From a checkpoint of a small transformer trained on Wikipedia: 6 heads of 96, 7950 steps.
Each number is 200 + 30 x the weight over its row's rms, rounded and kept within 0 to 999. Layers, rows and columns count from 0. The size before them is the row's rms in percent of the matrix's.

# layer 4 MLP gate, 1152x576, rms 0.0615, rows 1048-1064, columns 144-287
096,197,179,185,228,214,169,169,147,160,211,164,173,175,226,195,199,193,154,152,156,220,180,210,207,169,261,182,229,225,233,231,195,238,243,170,203,152,222,199,188,221,161,199,138,178,224,189,230,151,198,158,176,225,239,138,179,197,188,210,233,174,195,235,209,229,224,216,177,221,188,248,129,215,226,193,154,147,191,244,194,152,178,194,207,183,147,184,195,218,246,216,247,205,246,232,169,200,166,257,196,251,183,158,186,186,196,180,171,123,225,184,167,197,210,202,245,156,252,244,199,196,190,187,189,213,171,145,269,213,182,156,230,132,178,173,210,170,216,198,198,223,207,193,207
108,205,170,177,170,173,204,149,185,199,172,257,162,222,176,203,169,181,198,185,196,188,133,211,233,245,211,222,151,201,163,225,232,198,150,231,202,148,212,245,195,167,234,189,233,179,167,237,243,235,215,189,181,210,193,229,195,221,213,251,171,230,247,165,221,182,204,188,186,245,225,212,189,200,135,210,201,243,148,195,178,167,241,234,224,211,198,157,167,233,168,248,251,227,181,192,202,268,188,230,235,154,220,198,181,199,124,188,194,212,195,181,206,198,217,227,198,168,229,256,219,177,195,219,204,198,191,192,167,231,172,174,169,202,215,242,249,231,170,172,199,240,190,146,205
099,154,195,199,224,206,181,245,232,177,211,246,220,226,210,159,218,202,218,226,202,210,166,243,277,203,163,198,211,175,207,283,152,215,260,201,230,216,174,203,157,169,193,171,188,229,212,207,185,233,242,165,149,184,157,247,204,232,148,216,197,205,152,203,261,185,211,170,232,212,205,218,179,130,209,147,194,247,187,195,178,194,154,213,165,202,212,241,222,221,196,185,238,238,228,229,182,236,193,187,200,212,209,149,255,197,179,183,176,183,177,213,238,232,237,214,183,182,215,198,167,187,213,168,204,165,187,205,225,183,208,233,179,179,203,182,234,222,211,192,187,189,191,210,226
088,209,206,169,187,185,192,250,205,202,168,186,240,152,240,208,187,184,199,169,215,150,180,220,234,182,184,189,195,193,212,138,259,256,234,156,200,154,180,224,210,180,210,224,218,203,154,175,196,163,197,129,193,204,198,261,179,171,176,250,207,193,184,246,168,219,213,222,231,197,194,210,189,179,243,204,179,261,168,204,200,205,155,175,164,222,230,184,204,173,210,210,219,187,203,142,187,162,143,182,183,233,173,196,196,187,170,198,209,205,180,179,202,246,112,266,192,198,247,167,174,206,208,188,186,243,153,202,190,200,183,166,164,160,160,198,243,180,175,220,254,186,194,259,245
101,224,203,214,190,194,234,198,165,220,174,187,191,186,135,206,228,172,143,153,203,265,210,194,204,180,200,178,173,192,211,179,187,178,217,219,168,158,167,197,208,226,263,191,166,213,160,186,224,250,157,131,230,179,166,220,185,223,208,197,224,187,233,207,215,187,200,186,148,230,227,179,223,203,208,185,246,263,199,187,181,243,180,207,185,232,158,173,224,196,166,177,182,207,204,209,236,190,233,195,223,244,187,236,160,221,163,210,195,229,223,256,229,238,211,178,180,223,190,216,205,199,195,157,187,198,210,194,211,243,195,187,211,170,212,199,197,167,197,238,251,213,117,187,187
096,207,218,170,195,166,195,201,224,221,160,213,209,198,187,206,171,179,157,181,215,209,220,220,221,150,199,222,204,194,255,192,241,227,200,219,198,204,191,231,283,148,263,194,197,191,170,169,202,279,185,174,213,210,274,199,222,231,181,165,177,160,163,198,223,177,197,177,262,188,156,170,246,218,223,190,180,207,212,174,207,208,161,208,265,212,215,197,187,279,212,213,190,227,168,172,202,185,218,172,158,253,169,178,185,196,169,172,163,259,138,223,207,249,202,142,222,201,184,164,256,187,174,208,218,245,172,230,163,207,183,221,193,219,228,222,241,145,232,210,160,255,211,216,221
095,213,178,232,202,202,257,185,205,177,231,226,167,223,215,209,243,238,205,185,202,204,277,191,178,190,150,184,226,217,224,168,200,211,149,220,186,214,184,237,173,206,175,159,197,197,222,246,207,242,223,263,207,182,186,190,225,153,209,194,209,239,173,177,239,242,141,209,165,224,199,221,207,195,153,157,192,216,115,170,195,196,224,276,186,252,159,184,206,190,165,162,182,177,220,213,164,231,196,147,222,175,194,244,206,155,174,208,260,243,173,200,229,233,164,201,195,232,208,224,191,201,237,208,179,188,194,182,199,189,217,244,201,223,184,202,143,262,171,207,205,214,245,189,122
096,205,133,186,213,249,208,174,173,210,153,207,183,178,216,193,242,161,199,172,268,204,205,155,202,122,179,205,234,259,206,230,204,212,220,181,202,158,167,151,200,218,199,156,193,195,155,212,183,240,195,207,238,200,187,174,229,168,205,204,235,231,193,145,168,181,186,167,182,176,218,211,218,201,225,215,216,206,220,177,184,194,172,145,159,195,194,210,182,214,224,187,187,205,237,214,170,156,266,249,188,220,177,171,168,210,179,191,193,200,190,129,201,250,190,145,224,246,185,268,157,260,156,220,162,147,259,235,197,165,215,160,230,213,176,226,182,208,192,204,282,179,230,208,185
103,196,235,197,206,231,197,211,183,212,203,234,211,220,234,226,215,242,211,184,177,197,194,205,192,172,226,230,203,209,218,197,197,165,186,217,143,181,196,176,167,159,188,236,173,214,158,246,189,221,202,192,193,211,211,200,153,211,187,171,230,205,199,222,220,214,210,249,154,202,253,197,226,172,201,115,184,194,165,217,172,177,217,231,191,181,202,152,181,264,196,247,220,261,187,183,213,213,217,229,177,188,216,221,148,197,193,175,229,162,256,173,222,193,201,160,178,175,165,201,188,216,255,192,190,255,211,206,187,177,187,174,143,219,227,220,194,226,188,163,183,203,249,169,203
099,227,278,219,180,192,227,225,197,187,200,165,185,195,199,205,204,137,185,217,142,221,230,206,219,185,155,276,164,210,229,180,234,199,207,180,238,207,194,185,217,185,252,199,235,188,177,166,229,207,188,171,220,197,201,144,133,194,261,132,232,215,191,226,190,184,216,192,165,143,198,225,225,182,200,185,257,252,139,158,193,145,219,198,222,228,168,212,202,168,203,196,207,183,237,205,173,223,264,222,194,243,183,250,215,202,216,120,239,231,181,207,197,148,213,235,223,207,212,244,192,166,221,163,164,227,248,217,179,216,131,251,196,184,205,182,201,162,228,206,263,182,227,228,184
099,173,185,234,207,194,229,207,173,206,250,180,249,223,234,232,211,168,192,193,119,193,188,170,211,185,204,201,241,168,205,228,206,231,210,166,226,161,174,196,190,216,197,214,204,161,181,218,208,267,247,210,207,206,145,226,192,217,194,220,199,227,153,195,192,232,185,176,185,242,190,221,207,230,150,243,239,227,187,175,159,193,161,157,187,197,172,174,193,206,188,208,152,199,260,204,215,154,179,181,214,170,240,199,206,226,193,213,223,205,173,154,230,219,229,224,195,159,210,191,207,147,229,210,188,266,228,137,225,152,253,214,189,127,231,214,245,221,205,180,208,181,187,242,197
100,240,237,258,172,251,156,176,223,212,276,215,202,227,213,215,120,206,211,140,176,179,223,239,184,178,177,182,143,227,200,204,202,155,216,206,162,241,176,199,171,156,178,212,251,278,228,149,205,249,206,207,203,208,222,241,207,212,188,167,204,197,270,211,205,164,185,269,214,150,227,253,175,182,206,197,207,221,201,158,139,224,211,198,253,223,213,216,205,226,215,214,159,200,202,197,174,222,243,184,233,218,228,213,223,231,203,200,152,223,259,192,226,222,225,119,180,248,267,174,225,212,218,195,186,189,185,140,160,155,254,238,175,181,185,177,226,141,194,188,219,156,158,200,237
104,201,135,213,187,205,156,147,98,212,195,223,173,163,221,218,196,218,192,212,223,183,152,199,197,135,188,149,166,194,180,191,180,172,182,174,187,148,188,192,187,262,231,205,210,142,150,195,160,165,234,196,189,204,224,197,205,248,224,213,184,219,194,204,231,181,207,173,172,207,167,211,253,197,172,168,216,205,175,215,186,222,199,221,161,197,184,224,167,177,238,230,206,230,172,188,161,188,154,190,195,189,143,169,164,214,227,211,179,161,199,197,122,121,180,194,189,215,215,218,246,142,183,148,155,241,162,186,227,184,181,205,190,195,204,180,223,222,215,135,179,199,252,200,181
109,242,194,170,188,218,175,172,188,198,246,216,281,136,220,150,211,208,161,201,168,167,146,194,244,220,191,202,203,176,210,167,210,167,247,205,238,163,159,167,212,173,232,158,174,226,183,118,148,194,149,161,218,233,186,192,223,163,223,177,188,230,183,194,226,149,202,238,210,219,161,200,217,146,162,179,173,244,226,215,208,176,243,221,264,211,186,201,183,159,253,221,190,166,153,219,187,190,177,202,193,230,239,197,182,199,276,201,190,176,156,209,226,234,223,227,212,181,244,232,234,200,174,189,180,186,207,217,252,167,199,159,190,241,194,205,228,222,214,203,224,222,209,203,223
097,179,191,152,211,203,205,239,203,204,191,223,203,242,176,191,293,239,210,169,211,219,243,271,251,219,243,212,187,158,203,204,227,234,192,157,181,214,166,215,240,222,181,192,216,219,168,191,278,257,151,222,214,131,185,227,191,142,192,203,186,180,210,192,152,247,239,157,210,194,203,177,255,187,236,221,219,206,183,202,194,218,206,223,197,184,125,187,128,174,200,205,189,226,193,205,227,217,252,224,228,214,195,151,213,210,233,202,284,218,229,174,221,223,163,220,213,211,228,201,244,149,179,240,207,180,213,218,205,151,185,180,157,176,155,187,173,229,201,229,207,208,192,273,244
098,203,171,209,178,129,205,239,249,178,218,238,228,212,192,205,228,222,183,178,236,185,275,286,255,171,176,249,198,234,207,213,165,174,177,173,184,158,248,191,188,193,216,197,202,222,152,202,246,185,207,159,264,249,168,209,195,250,235,176,213,210,202,182,178,233,181,233,220,187,248,207,195,194,178,238,169,213,200,226,223,225,157,165,219,215,156,262,185,239,158,228,193,230,221,228,199,215,248,232,184,224,171,122,230,174,188,231,229,201,212,269,138,192,217,206,184,230,217,164,164,197,220,241,230,198,222,193,201,189,226,185,151,206,176,170,216,205,207,207,174,214,202,211,167
095,195,188,201,207,177,173,213,188,221,172,216,211,215,228,201,179,202,193,138,161,185,273,182,208,239,162,154,207,183,191,156,189,177,265,176,198,229,144,184,187,177,158,188,152,203,183,182,201,212,199,152,212,241,198,235,177,185,195,143,205,221,194,246,186,239,235,201,133,221,151,261,183,194,273,220,187,210,165,201,150,209,205,225,199,158,169,212,198,183,206,167,181,180,223,193,235,199,175,290,222,231,181,190,237,208,232,212,172,189,180,267,187,201,225,204,154,220,216,191,192,181,198,185,173,216,219,204,207,196,201,210,164,150,161,228,262,153,181,231,129,224,186,195,213
# layer 4 MLP up, 1152x576, rms 0.0639, rows 1048-1063, columns 144-287
100,235,164,179,134,204,225,163,203,207,233,208,148,224,196,221,165,187,239,236,197,199,212,227,213,193,144,201,227,196,221,191,155,168,190,235,225,199,206,197,205,178,251,244,169,189,202,153,210,229,240,241,238,205,178,221,221,198,196,183,170,203,185,183,203,252,192,196,216,136,233,199,181,145,248,228,184,186,179,245,189,237,221,228,223,221,209,180,222,212,157,247,187,180,188,179,186,213,166,167,201,214,205,226,136,133,201,185,191,169,225,189,184,200,186,189,219,201,146,212,177,211,239,208,186,232,203,182,196,184,199,220,172,213,178,197,198,170,165,141,186,255,170,180,182
106,165,188,219,191,173,226,247,215,198,192,195,214,142,177,184,232,220,212,202,216,187,245,218,163,241,230,173,196,187,212,189,247,198,212,225,217,226,233,184,192,184,201,164,190,160,228,216,196,205,203,255,239,225,230,157,187,273,202,199,228,185,243,181,169,205,203,200,178,199,211,190,187,224,181,246,212,222,238,199,183,217,197,193,194,224,154,195,208,155,189,220,270,249,178,168,224,148,202,184,208,172,249,205,139,222,208,190,224,237,229,238,239,237,235,213,187,127,194,184,155,201,201,140,180,224,218,167,220,187,232,215,243,194,237,250,220,180,97,210,154,175,199,177,187
098,202,136,182,178,203,250,190,242,241,240,154,220,200,162,265,202,237,193,207,140,196,226,235,237,163,212,223,238,178,220,237,190,160,232,184,201,152,245,158,238,217,225,213,184,201,227,251,209,182,189,181,174,176,180,191,230,192,198,219,212,228,174,188,167,136,209,250,204,184,186,185,191,182,224,291,159,199,238,221,248,161,192,236,223,167,206,203,191,231,231,219,176,245,164,199,178,170,196,212,122,226,205,200,218,195,169,157,191,229,200,240,163,194,207,160,212,214,161,125,211,215,187,243,173,198,212,193,127,190,229,212,233,167,237,204,211,244,173,148,218,227,143,207,205
088,164,199,224,234,250,174,267,194,167,183,239,174,209,198,205,229,248,170,246,210,210,165,255,183,180,233,149,243,204,165,178,217,186,196,199,225,179,174,155,198,208,228,182,223,226,154,145,233,162,202,225,158,210,223,228,180,129,191,246,171,217,219,170,219,232,147,206,188,213,260,183,189,180,204,219,253,204,255,196,162,232,181,246,126,227,119,178,197,231,261,190,203,192,258,190,254,223,153,191,211,226,219,181,218,233,199,278,186,211,177,140,219,219,194,209,193,210,206,219,183,226,187,180,153,189,202,239,171,211,206,210,202,185,209,207,190,170,168,198,185,167,222,207,196
100,185,212,228,193,242,198,182,207,223,170,226,197,198,183,192,218,208,219,169,134,233,251,179,173,180,160,206,264,180,207,190,169,218,216,181,136,196,181,251,204,217,227,209,172,239,194,220,214,217,141,189,180,205,185,208,196,245,187,167,165,184,185,210,208,192,194,254,203,157,210,234,247,219,160,168,193,202,199,225,179,246,173,214,222,224,147,263,227,216,182,174,161,192,180,196,230,182,184,174,223,231,172,195,190,191,191,170,208,259,134,192,223,220,198,168,176,226,233,233,180,203,261,189,229,212,211,165,205,181,212,217,147,176,131,206,229,241,223,226,210,195,165,219,216
100,144,225,194,210,173,206,190,184,178,173,212,191,216,181,142,165,207,230,223,217,191,213,188,213,147,187,175,244,189,239,203,183,158,190,228,212,198,252,195,263,196,235,185,175,174,185,125,195,236,183,238,206,218,214,242,178,246,238,140,205,215,179,226,241,205,227,233,215,224,159,193,192,229,239,184,226,169,207,177,175,222,208,232,147,240,144,199,164,250,154,225,195,186,203,193,161,201,198,242,171,202,251,242,188,208,232,206,239,262,191,244,254,188,192,204,219,211,142,175,229,200,162,220,157,135,198,228,217,184,194,211,219,248,209,232,210,202,197,204,178,177,208,212,147
097,211,217,193,194,152,212,241,245,193,228,212,183,168,160,209,227,190,200,206,230,165,174,200,195,201,174,207,214,186,230,232,206,190,216,186,258,189,189,131,236,179,172,231,198,193,268,245,166,216,178,176,285,189,193,179,205,131,173,172,250,208,214,187,248,244,177,234,221,214,247,213,158,244,241,183,233,135,147,173,210,159,191,231,224,189,196,165,191,182,238,215,219,197,178,200,224,177,179,153,233,215,234,116,207,179,188,181,154,209,162,147,211,240,199,181,174,226,198,192,206,200,242,163,230,190,222,212,249,177,206,216,268,207,228,177,140,178,217,177,141,181,221,197,201
099,221,211,251,164,171,130,212,205,190,172,185,188,236,187,174,184,175,133,234,186,203,132,185,205,189,199,217,251,189,198,213,225,183,190,222,168,175,213,160,152,215,213,269,156,236,207,226,220,125,211,206,225,212,177,185,187,173,194,270,180,237,192,211,182,152,174,167,189,224,177,209,185,127,217,163,190,176,194,243,196,176,193,212,224,234,160,195,181,203,234,182,226,157,250,263,152,180,213,190,213,135,221,161,217,230,211,232,191,199,236,184,205,175,190,223,183,215,149,222,224,200,214,197,233,142,139,208,159,250,235,202,214,204,268,227,167,166,182,185,184,205,270,222,171
105,198,196,200,199,216,160,201,199,227,132,164,206,158,127,203,206,256,197,205,119,176,179,229,186,199,208,192,182,255,214,212,178,227,188,219,209,220,219,163,190,232,210,162,167,208,244,184,175,193,198,220,239,227,222,192,218,166,243,178,207,178,164,216,227,252,161,160,186,246,222,204,155,167,215,199,205,202,162,114,155,217,205,224,200,222,188,139,191,236,242,201,170,163,201,201,168,204,227,219,130,219,180,232,195,235,171,161,213,191,195,173,172,128,226,187,195,176,225,201,152,179,171,188,222,188,227,233,247,144,175,162,207,207,182,266,204,174,106,194,176,225,205,212,189
106,210,147,260,184,168,209,190,213,233,211,180,229,159,261,199,219,197,229,217,202,121,190,167,171,185,202,187,262,197,199,219,247,182,183,195,209,216,197,140,209,205,239,179,213,237,194,226,131,220,192,154,251,172,193,173,212,178,149,249,227,157,216,206,212,198,176,179,206,243,194,226,210,159,186,193,224,178,161,178,214,179,201,250,202,208,221,195,224,175,206,221,218,189,189,190,209,209,177,189,218,216,143,178,247,190,250,184,190,174,207,149,233,227,189,276,164,212,237,191,218,190,245,216,288,201,208,211,193,221,120,217,203,228,170,231,216,174,172,184,205,128,160,236,198
102,185,207,220,196,190,181,189,180,195,242,162,179,149,220,199,169,192,145,192,174,164,215,239,227,247,163,145,232,215,228,208,153,202,207,197,179,234,157,238,159,190,232,156,207,219,189,170,145,220,191,206,177,162,196,172,217,206,217,200,240,172,177,207,190,211,198,191,203,166,152,171,233,179,216,192,121,153,161,165,147,231,197,199,160,216,237,227,91,189,215,170,210,185,140,272,207,195,216,237,199,229,245,194,238,220,143,178,215,165,188,198,186,204,171,193,218,239,224,248,182,206,204,205,232,210,197,207,218,254,241,200,174,204,165,162,212,200,201,171,244,200,212,188,172
095,202,193,205,177,196,205,241,260,201,242,156,218,152,246,226,171,217,172,184,185,256,212,187,234,183,207,243,217,140,259,156,194,171,218,212,234,156,183,212,191,168,189,205,194,241,254,157,168,189,229,186,181,210,164,160,140,230,205,234,155,141,241,163,224,228,241,166,214,231,229,225,184,208,197,180,259,223,216,218,238,178,202,191,178,242,143,212,201,188,185,302,205,255,248,219,214,207,176,208,245,160,132,230,207,180,155,195,254,232,171,191,205,212,178,181,174,178,209,205,225,133,223,200,190,196,165,187,191,219,152,210,206,186,163,247,149,173,163,207,228,194,229,210,258
101,203,174,246,195,211,144,154,211,202,258,226,221,183,164,188,206,207,185,232,225,216,184,218,180,180,153,166,210,231,184,145,183,237,198,194,202,175,175,218,181,257,265,227,242,208,207,157,183,191,205,218,168,235,192,221,154,189,187,182,207,199,182,181,184,191,246,190,237,164,181,260,150,184,183,216,180,175,126,241,164,105,205,225,186,223,201,161,205,233,194,171,196,170,209,214,206,206,202,222,215,205,200,263,228,207,124,184,234,210,158,204,221,212,210,169,234,211,249,247,217,182,232,176,180,180,211,172,138,185,251,168,233,214,196,240,226,187,179,153,204,157,230,189,170
099,231,182,165,196,206,220,166,182,181,167,233,201,228,159,150,158,216,252,166,220,190,163,262,191,229,191,179,178,208,179,198,225,173,179,240,203,188,205,201,137,179,223,159,199,260,178,217,193,130,208,220,190,245,214,127,233,218,220,234,199,207,238,250,234,197,172,205,141,162,214,205,156,170,260,142,198,226,251,242,216,166,230,184,194,238,197,222,184,207,193,218,234,223,175,180,202,279,203,145,200,245,194,257,221,185,202,210,158,227,224,163,243,227,216,172,207,185,216,189,194,202,138,195,154,151,176,217,242,180,207,208,156,250,165,241,230,180,191,227,151,170,179,154,177
100,220,163,222,219,186,208,176,236,193,207,268,204,186,203,223,198,202,211,174,249,218,189,197,225,227,229,213,201,185,207,181,234,161,221,221,167,227,196,222,276,233,116,154,170,199,200,188,177,190,185,221,197,172,203,169,250,236,217,212,195,200,171,212,269,167,123,194,188,217,205,199,236,170,196,199,203,309,264,199,214,223,163,163,165,159,190,194,193,202,143,146,204,263,206,208,202,214,218,150,174,236,113,232,186,239,194,195,227,219,166,199,164,200,183,214,195,183,211,209,170,260,211,186,192,246,177,138,217,215,197,176,184,206,179,190,195,222,209,213,160,217,212,164,225
096,164,233,224,201,190,217,260,245,130,216,155,192,216,199,175,235,189,196,206,268,173,223,206,181,198,201,178,194,240,251,238,205,242,215,170,139,206,169,170,181,204,172,170,205,179,213,209,190,159,225,261,146,201,219,170,167,191,224,202,192,234,188,210,167,191,232,172,138,152,235,208,219,205,180,210,170,228,225,198,152,216,155,175,205,222,233,257,176,197,183,186,178,181,195,208,261,194,150,213,194,192,134,211,220,211,176,190,132,194,175,213,218,217,179,240,219,233,209,166,160,197,193,179,203,198,207,191,133,165,245,192,195,119,221,189,186,162,189,248,156,181,220,181,163
# layer 4 MLP down (transposed), 1152x576, rms 0.0846, rows 1048-1063, columns 144-287
100,210,245,165,210,209,140,230,204,214,226,222,249,176,201,217,178,158,158,189,190,247,231,271,194,246,244,197,183,220,273,220,201,211,189,230,208,204,203,164,223,220,172,181,175,205,232,226,184,141,173,209,190,220,220,158,164,240,176,230,180,142,215,232,175,222,204,239,200,220,210,233,157,210,235,216,193,135,250,236,128,157,201,212,182,203,185,208,184,226,227,207,234,220,228,213,199,204,160,269,259,237,152,162,261,210,167,157,226,176,234,168,210,220,163,226,203,194,221,199,167,191,187,186,196,243,174,158,215,214,139,217,182,182,199,239,207,175,201,206,135,222,263,201,220
106,265,172,209,139,192,150,141,257,152,197,217,181,211,202,193,153,218,254,192,206,219,223,225,266,150,187,233,194,168,203,212,241,196,229,225,164,189,164,185,180,166,256,192,141,167,228,176,266,188,190,215,162,195,182,202,203,170,215,255,223,152,170,187,183,192,207,234,212,193,155,206,177,184,234,200,239,199,208,185,240,243,243,176,183,172,191,197,199,166,232,238,166,180,198,239,214,199,167,162,242,189,115,180,228,193,223,188,225,218,229,205,232,199,203,189,258,160,156,201,215,138,203,284,225,178,238,207,236,204,222,178,157,185,216,150,196,217,173,189,171,185,172,242,130
101,196,205,205,238,194,203,166,194,197,196,207,221,257,237,201,196,265,185,263,203,227,134,236,161,137,154,181,180,224,181,178,142,223,183,201,146,159,157,170,180,192,191,213,206,158,166,227,212,171,183,173,261,180,198,195,176,176,175,177,228,156,201,193,206,173,168,176,237,199,228,222,191,170,157,209,206,211,189,259,212,180,210,218,189,232,242,169,179,211,263,168,224,183,227,179,189,188,152,260,185,239,183,197,199,191,216,272,193,218,108,273,160,212,223,151,197,238,152,197,208,191,117,238,239,233,196,214,159,260,236,151,187,196,215,172,186,202,185,190,205,176,240,258,224
087,159,202,208,222,205,173,176,170,236,204,172,203,203,266,193,187,159,225,184,227,207,197,229,187,193,187,173,163,236,243,190,198,168,223,185,185,201,206,250,199,186,171,226,197,170,96,124,224,202,193,140,209,217,235,245,233,215,181,233,238,222,208,214,192,246,124,231,236,191,195,164,187,171,223,198,198,131,219,219,239,232,195,157,200,232,160,238,196,222,132,217,189,230,204,193,178,202,162,208,172,257,210,184,182,214,150,182,160,197,207,242,158,231,193,219,189,137,213,212,160,164,184,244,194,210,123,199,161,232,163,220,206,220,173,216,228,220,210,178,215,249,188,215,239
097,235,230,218,224,151,151,185,183,213,192,196,164,209,204,197,202,200,216,180,232,176,161,213,204,191,215,208,194,237,223,197,159,189,198,170,167,165,236,218,220,208,184,188,174,237,151,201,180,228,145,166,213,231,165,189,208,152,246,199,169,216,226,211,216,165,223,191,195,256,235,218,258,173,171,150,218,254,228,162,207,155,173,176,167,226,152,170,171,199,153,208,198,218,170,211,189,188,174,173,218,223,186,217,186,195,213,282,173,217,205,216,195,166,241,207,185,272,195,192,190,231,67,177,247,192,171,202,196,206,210,286,253,197,205,136,197,227,250,226,168,250,233,226,259
103,164,171,228,178,225,173,230,218,172,222,185,160,167,210,185,203,211,229,202,171,171,240,192,255,195,182,214,231,217,276,162,246,184,234,216,174,148,170,212,228,181,217,238,168,233,192,224,201,201,179,190,210,206,194,186,211,197,180,239,205,203,156,211,188,278,275,220,218,185,217,155,248,210,180,264,147,222,117,186,172,198,211,233,225,209,202,230,209,249,212,162,213,205,193,215,180,169,172,174,219,124,183,176,168,218,158,153,220,190,205,298,186,200,151,185,189,172,241,180,195,205,264,204,275,244,210,168,188,181,209,168,179,219,191,196,226,210,218,230,243,213,234,149,160
097,231,213,167,158,168,212,151,265,225,178,260,215,234,191,190,211,212,185,227,204,208,155,163,209,199,199,221,170,274,153,163,207,194,166,194,150,230,185,175,214,130,136,212,205,174,207,270,173,202,210,197,185,193,195,212,193,218,196,219,233,229,192,203,239,195,208,175,225,194,234,180,195,198,149,175,197,175,164,179,205,155,132,170,140,171,213,192,193,167,207,205,169,245,226,180,212,170,202,190,169,211,224,207,122,209,226,195,241,183,230,245,166,171,204,156,199,176,171,206,207,181,180,196,189,207,163,266,157,228,177,204,196,205,201,185,178,220,183,165,227,239,159,132,242
098,260,190,154,240,208,177,119,211,201,201,172,219,221,201,213,204,163,204,173,236,244,234,179,207,233,219,197,179,232,249,202,172,237,244,158,228,167,185,195,133,202,214,166,206,229,188,189,210,190,180,209,182,177,180,131,216,159,177,207,208,214,200,205,205,249,195,151,182,196,203,206,195,226,148,154,177,187,182,202,252,216,293,188,196,180,215,184,186,160,149,229,162,210,215,201,236,225,210,246,205,213,131,203,244,170,199,240,196,159,185,146,155,147,202,191,205,194,200,215,228,170,193,206,184,194,187,229,185,171,206,199,235,216,193,177,177,185,137,229,241,265,208,169,232
103,170,199,196,168,215,219,216,206,219,211,222,184,205,200,246,191,177,176,165,172,151,218,223,231,179,187,207,219,228,177,154,199,214,176,216,222,220,260,169,178,239,170,177,239,186,210,219,151,232,205,173,150,201,217,152,198,178,280,265,209,183,218,211,246,167,195,180,216,280,157,193,153,218,161,213,188,175,239,176,183,185,214,158,179,235,163,215,238,214,200,149,201,141,224,189,171,242,227,197,194,204,257,251,283,254,252,199,200,270,213,215,156,215,220,205,205,257,189,166,226,177,161,192,199,200,212,207,228,182,147,243,186,244,179,201,193,220,206,170,274,211,220,219,191
100,192,125,178,240,226,218,225,215,220,248,221,238,234,237,189,181,161,222,178,174,217,180,173,173,168,207,234,190,235,211,213,217,178,180,220,214,161,214,243,164,204,230,244,203,212,234,158,181,182,173,212,166,122,198,173,174,248,155,174,238,176,217,210,202,161,157,209,216,155,165,236,211,211,255,199,194,229,210,201,209,203,220,171,193,191,207,212,190,224,175,176,191,166,181,169,184,235,187,193,235,212,224,225,205,181,219,177,210,249,184,221,229,226,150,168,229,222,225,194,195,213,455,208,191,203,183,187,197,227,190,197,202,188,198,178,183,207,159,209,217,204,196,254,248
098,243,204,212,182,258,225,220,189,200,220,214,220,281,175,246,130,218,211,157,173,148,204,190,211,238,193,144,194,146,231,226,217,194,211,177,212,208,229,159,229,190,221,216,183,221,209,242,184,251,197,198,218,190,205,163,204,233,277,176,224,163,175,200,230,238,215,174,141,210,199,211,232,212,198,242,195,201,240,163,190,165,253,222,191,237,192,173,190,184,187,234,187,192,195,182,188,214,155,183,222,237,250,196,231,220,274,188,237,192,189,165,204,184,172,246,200,244,196,143,206,231,160,187,167,236,167,192,167,214,215,259,128,196,134,178,223,164,204,167,226,229,196,211,199
100,203,196,180,236,204,182,208,218,241,155,190,177,199,177,183,231,213,236,199,246,196,228,173,216,196,213,224,224,221,199,214,241,201,173,200,201,187,174,237,236,162,262,256,179,209,192,214,152,202,160,206,184,242,203,184,230,223,231,243,216,214,162,155,206,266,200,251,232,223,261,166,258,218,176,195,207,172,189,204,185,193,216,247,188,204,191,184,228,175,153,238,187,243,220,144,203,212,215,199,201,150,217,224,207,240,218,174,199,227,170,215,170,185,189,156,243,172,198,219,231,142,383,158,163,191,135,205,163,153,173,225,234,258,249,162,185,193,192,197,229,173,230,221,182
101,199,234,205,213,164,183,181,154,167,307,178,144,177,230,148,208,266,166,210,220,229,198,192,201,169,185,214,179,220,146,192,184,189,161,202,179,202,218,242,153,198,190,192,217,210,164,211,223,173,198,194,122,170,126,248,187,201,173,210,244,206,193,165,175,260,256,159,210,187,195,218,172,171,184,199,152,184,181,254,197,206,216,167,161,220,191,179,160,173,211,154,173,205,187,220,218,201,227,128,232,225,163,153,209,229,196,158,209,191,174,236,229,160,209,191,195,249,197,246,193,157,162,180,250,176,207,246,183,214,230,207,225,128,235,233,188,204,188,174,197,175,259,151,215
099,223,181,260,221,229,169,213,193,178,162,187,226,144,164,197,193,156,266,203,258,283,215,227,206,167,205,184,198,233,201,164,164,213,223,227,216,159,224,197,183,213,232,199,145,262,171,191,195,168,140,231,166,188,191,143,193,184,184,205,190,167,238,229,202,202,189,183,196,151,217,176,147,206,221,187,224,241,158,155,195,207,217,218,157,172,226,188,139,247,210,207,278,237,153,165,228,168,181,217,239,217,200,247,190,198,194,237,171,211,210,171,241,249,212,201,202,231,202,194,212,172,175,215,223,187,144,219,202,215,177,224,253,144,184,170,260,155,232,210,139,197,152,224,236
104,210,236,188,249,148,200,237,181,215,191,137,219,183,202,165,234,236,231,172,242,175,248,210,226,212,234,212,178,240,203,234,206,235,207,203,136,213,97,215,205,203,194,190,220,192,172,187,236,214,203,198,192,170,183,147,191,197,177,213,174,195,241,182,193,168,215,176,167,134,247,172,216,235,197,219,203,216,186,172,241,200,187,223,171,137,161,190,204,215,263,153,197,160,226,223,195,203,239,232,230,207,196,223,193,190,240,204,215,241,188,193,244,214,222,209,113,222,187,189,178,176,224,118,222,189,263,138,202,150,211,209,211,218,249,165,175,214,211,236,258,211,159,195,242
096,215,178,230,226,191,213,220,177,248,234,194,222,194,223,260,130,160,197,221,256,223,194,190,209,227,214,179,163,216,186,193,168,181,203,268,264,224,171,221,179,228,197,189,193,184,189,222,170,253,145,181,244,218,199,210,191,236,163,235,206,210,183,212,161,180,239,192,200,175,220,195,213,223,157,201,197,191,202,189,173,241,184,214,221,242,206,215,209,192,237,173,212,194,223,253,209,191,206,161,192,213,230,185,187,219,213,244,159,237,228,186,173,229,198,217,264,227,267,185,173,208,133,254,245,193,204,125,242,205,201,151,228,167,240,138,248,217,182,247,182,221,171,119,191